Each number is 128 + 24 x the weight over its row's rms, rounded and kept within 0 to 255. Layers, rows and columns count from 0. Numbers have three digits each. The size before them is the row's rms in percent of the matrix's.

# layer 5 attention query, 128x128, rms 0.0916, rows 109-127, columns 0-127
106:143124133079149139080112141145126171148137182131136153115121159105163141151074126117098144117124157151104143090113153158144097141104176103157110152137128091144124147144167146177127126110108142167106121148111139110144073098160112109099145146152136131093104175115126135148166096160123127150105109153116118145136162185137100119131122134160122121142120148084111128142109112101139126160128
102:160135099162120099144133155097118137129134078128164175140143145133080128145121182133107155157115132118137114118134117099106141082089136127126120088172126157148136131111129152084147092110130126114116105125121162105150139145156158127129117115125094137136152109124089109142161119119138156084186175146121106160119165149165153066147156117121129186139094139165130128113121118133109138123147
104:130140142133103162127146184105144151105133113144129142144154151187112116119105117137129143106158112105148125174138106151130133080140127087162103086157139120139119149099086119075078139111140142141154145153124139096126124153098124107111147094137153107171124109140119125188117129099125156071149159140104124140181123083150176120121119097121108153149132137112114130105115113139149116112091
112:153130121099108126096141110146077156150119139146115090085105167101144176161151072111166166137099130153136118144157133107168106150162070157142114121106120111146131153136069115150100171150156133130099110159147117135128143147124115116161116111119101136110145138149100145135117164151118126162138097114132088133140129141120165129094103114147152101106105128105123100115099130168102165105133
083:110115102135134108149150159138153110117107111091129122150168088115096096099110163133118134113167133092154127080151129130121128094057126111151125144124142179102130093143128138101170086114102155109067145120110111148123153120143166109128128087153153083143139138085151131112144109133154113126118113116135179129084105142160092086122116141108120164127109124138148128112151094112143128108131
082:155116096101147139111141100125109144111155159107125092111108105120119145151126121084172116122119136107155134165125126112183133108139084131109112111117113139165142141157114121133154144139140149180081119152141092146090141155114088179145133121109075142081132113078117152126112128160140092137142081098110136142109127106104116125092140124083155137109114115147095103133116137134067137109161
102:140120086088122099134162116121113126124117168062168144155141089126140107097134125128080133149146119103130099058122128099133127122083117139115166153115104142133125062112108150112177120162098149132128122147091113158097132125131111113105145119123121114141149117115125106081167115117155111134123094131131138086092148111125077142136138150123154186140102103151157132143110125122138121130096
090:133118061123116142133164153131078128145110159077143108164115115152098129115131110134095126168137133105136087114095122115137144126136120120132130106138098127090148082109134130094167120113140113139165155184127135120093125149120101169188162109096120156130144131155143102089125141119128114156136104079161134176113119134107088100129143134110174156145121124134094134137135166115154113106154
105:121128107091110070144168114116129139115121198066162140151128107134133147116099097153136136133145137126139148124089132121132135132136105131150143121131123188157219121138140129109124133105126152121133105169107102133115120142128098136110166098139138141128197149132111124091175131131121119143120123157140120130133163107124095137133122142099119170133115079123069133129145119125091104119113
093:164131163149141141135095136120129143150123096139123115149129175114162166135094129127120101076073118118087120157120132125134102107190151136112172142148108102148089120134130133163074130127155054119094120116156129128106116124118153112134077108166108127116123119116112155160102168112139133150145111094146123135112114158130137133109102133131129095121126154099186076134119110145139144117132
094:136115168190104169153112121143130115131122147179125129152135178121130134123150131150133127112091113134121158129137127160129110123166148137111099131136082098095108108153156097137095150164121088090148132105128137085130118129119127115140099142079127118148148145124140150147078124104114158123147139098138125134127114156130196132112132104181147115112158147120127059094127106161133171156148
092:107140111069096102149145137128171142129127137052146173104125121119132119081112086169125126129132158132119127077096159149143117087136101145154137089125134168141163130178129114121108115113106139126121125157084142119129132139142136159117151119126132128145110102135140125052149147109140129128135119134165128101115142112150119154120147088090125120142107157130097115147121154088082086112157
106:134109120146129144153079167116109183119130125122136131125154121159149119122089111113124142111135112168132120152122130141131099143106096104136176113139139142131114105169096126119178085159134134132136133164111123118100145161133157145160132104129148148075148105126139079128165108142149128194099193125138114143127165177124100148143088149098099137134138116122130179088146117159121147123149
103:135132166148088184130130070136162126133111131149113122133128144146115069131083131105117140117129149131128108119126118167123120118140100137089119134184142138097104118129133120113128144063183107101173165100127160121145104153159153117127133108140138141116086171151147107149089112122114110157136147117117144158135143142146114123086121170150161105119086142119091132138114110136175170120131
104:127115117111162140143099078114099152154096137114144106092143112065187116120135135104101121139135139102087111140134143176127148156139143110139113133085136104137119068124148099089143092139122070128105123120125108128132148140143106116163133127110111132127140131090140147123091173103121093117192120122120167115110149141112144091125115113140137098136109120089096100148096117129168108091142
104:124166115148084127155138144121147106110130133180172122123171129142126178117142165098093120135148109131109109131125107116125092130133107150117160112099133091131142158156129084103156134162117121139111110136140164132113152168169079127146095109141092164140140118120107170148151111122125130103152124151104089184173168133154175117123127129162106130135152145132116109126099096144093083141126
097:136130119110123075157117118150137138120153120099139107139102124139136116158136133118090122146097105100107144170110143133193189119142120120156127136103103114087115111088194107138141148141125124096087150137093122107171140133105124105099142101111096127114096144101129157097108146147120109094143114131130165139060126109130136116115127150087140162130128159124125121151113152081169170147135
100:149112132111099122152140108158107136108132075095140099111155150097136181119123138162059151125101147141132153153126105154135118138120135134125140149108153100083138124116126117121109137180166103149134123140101070138166156144118097067165108130113174127123117153095144126109115132107138139158141123103139120153096121103175121131137125145114088141090099136086136119088113124141143151170153
112:144085161109163131137153178140155116101089096104133112161145144158128124151117119158158159154157135131131164102155124142102097121109122138169121094156110125140146150098112152129146126154117144126137141115162156134118113106115156126107129109143155161149155113113114038113149111107104141119143123143136109136119113119160122107095116179144128090160062110121123102088128147140081103103120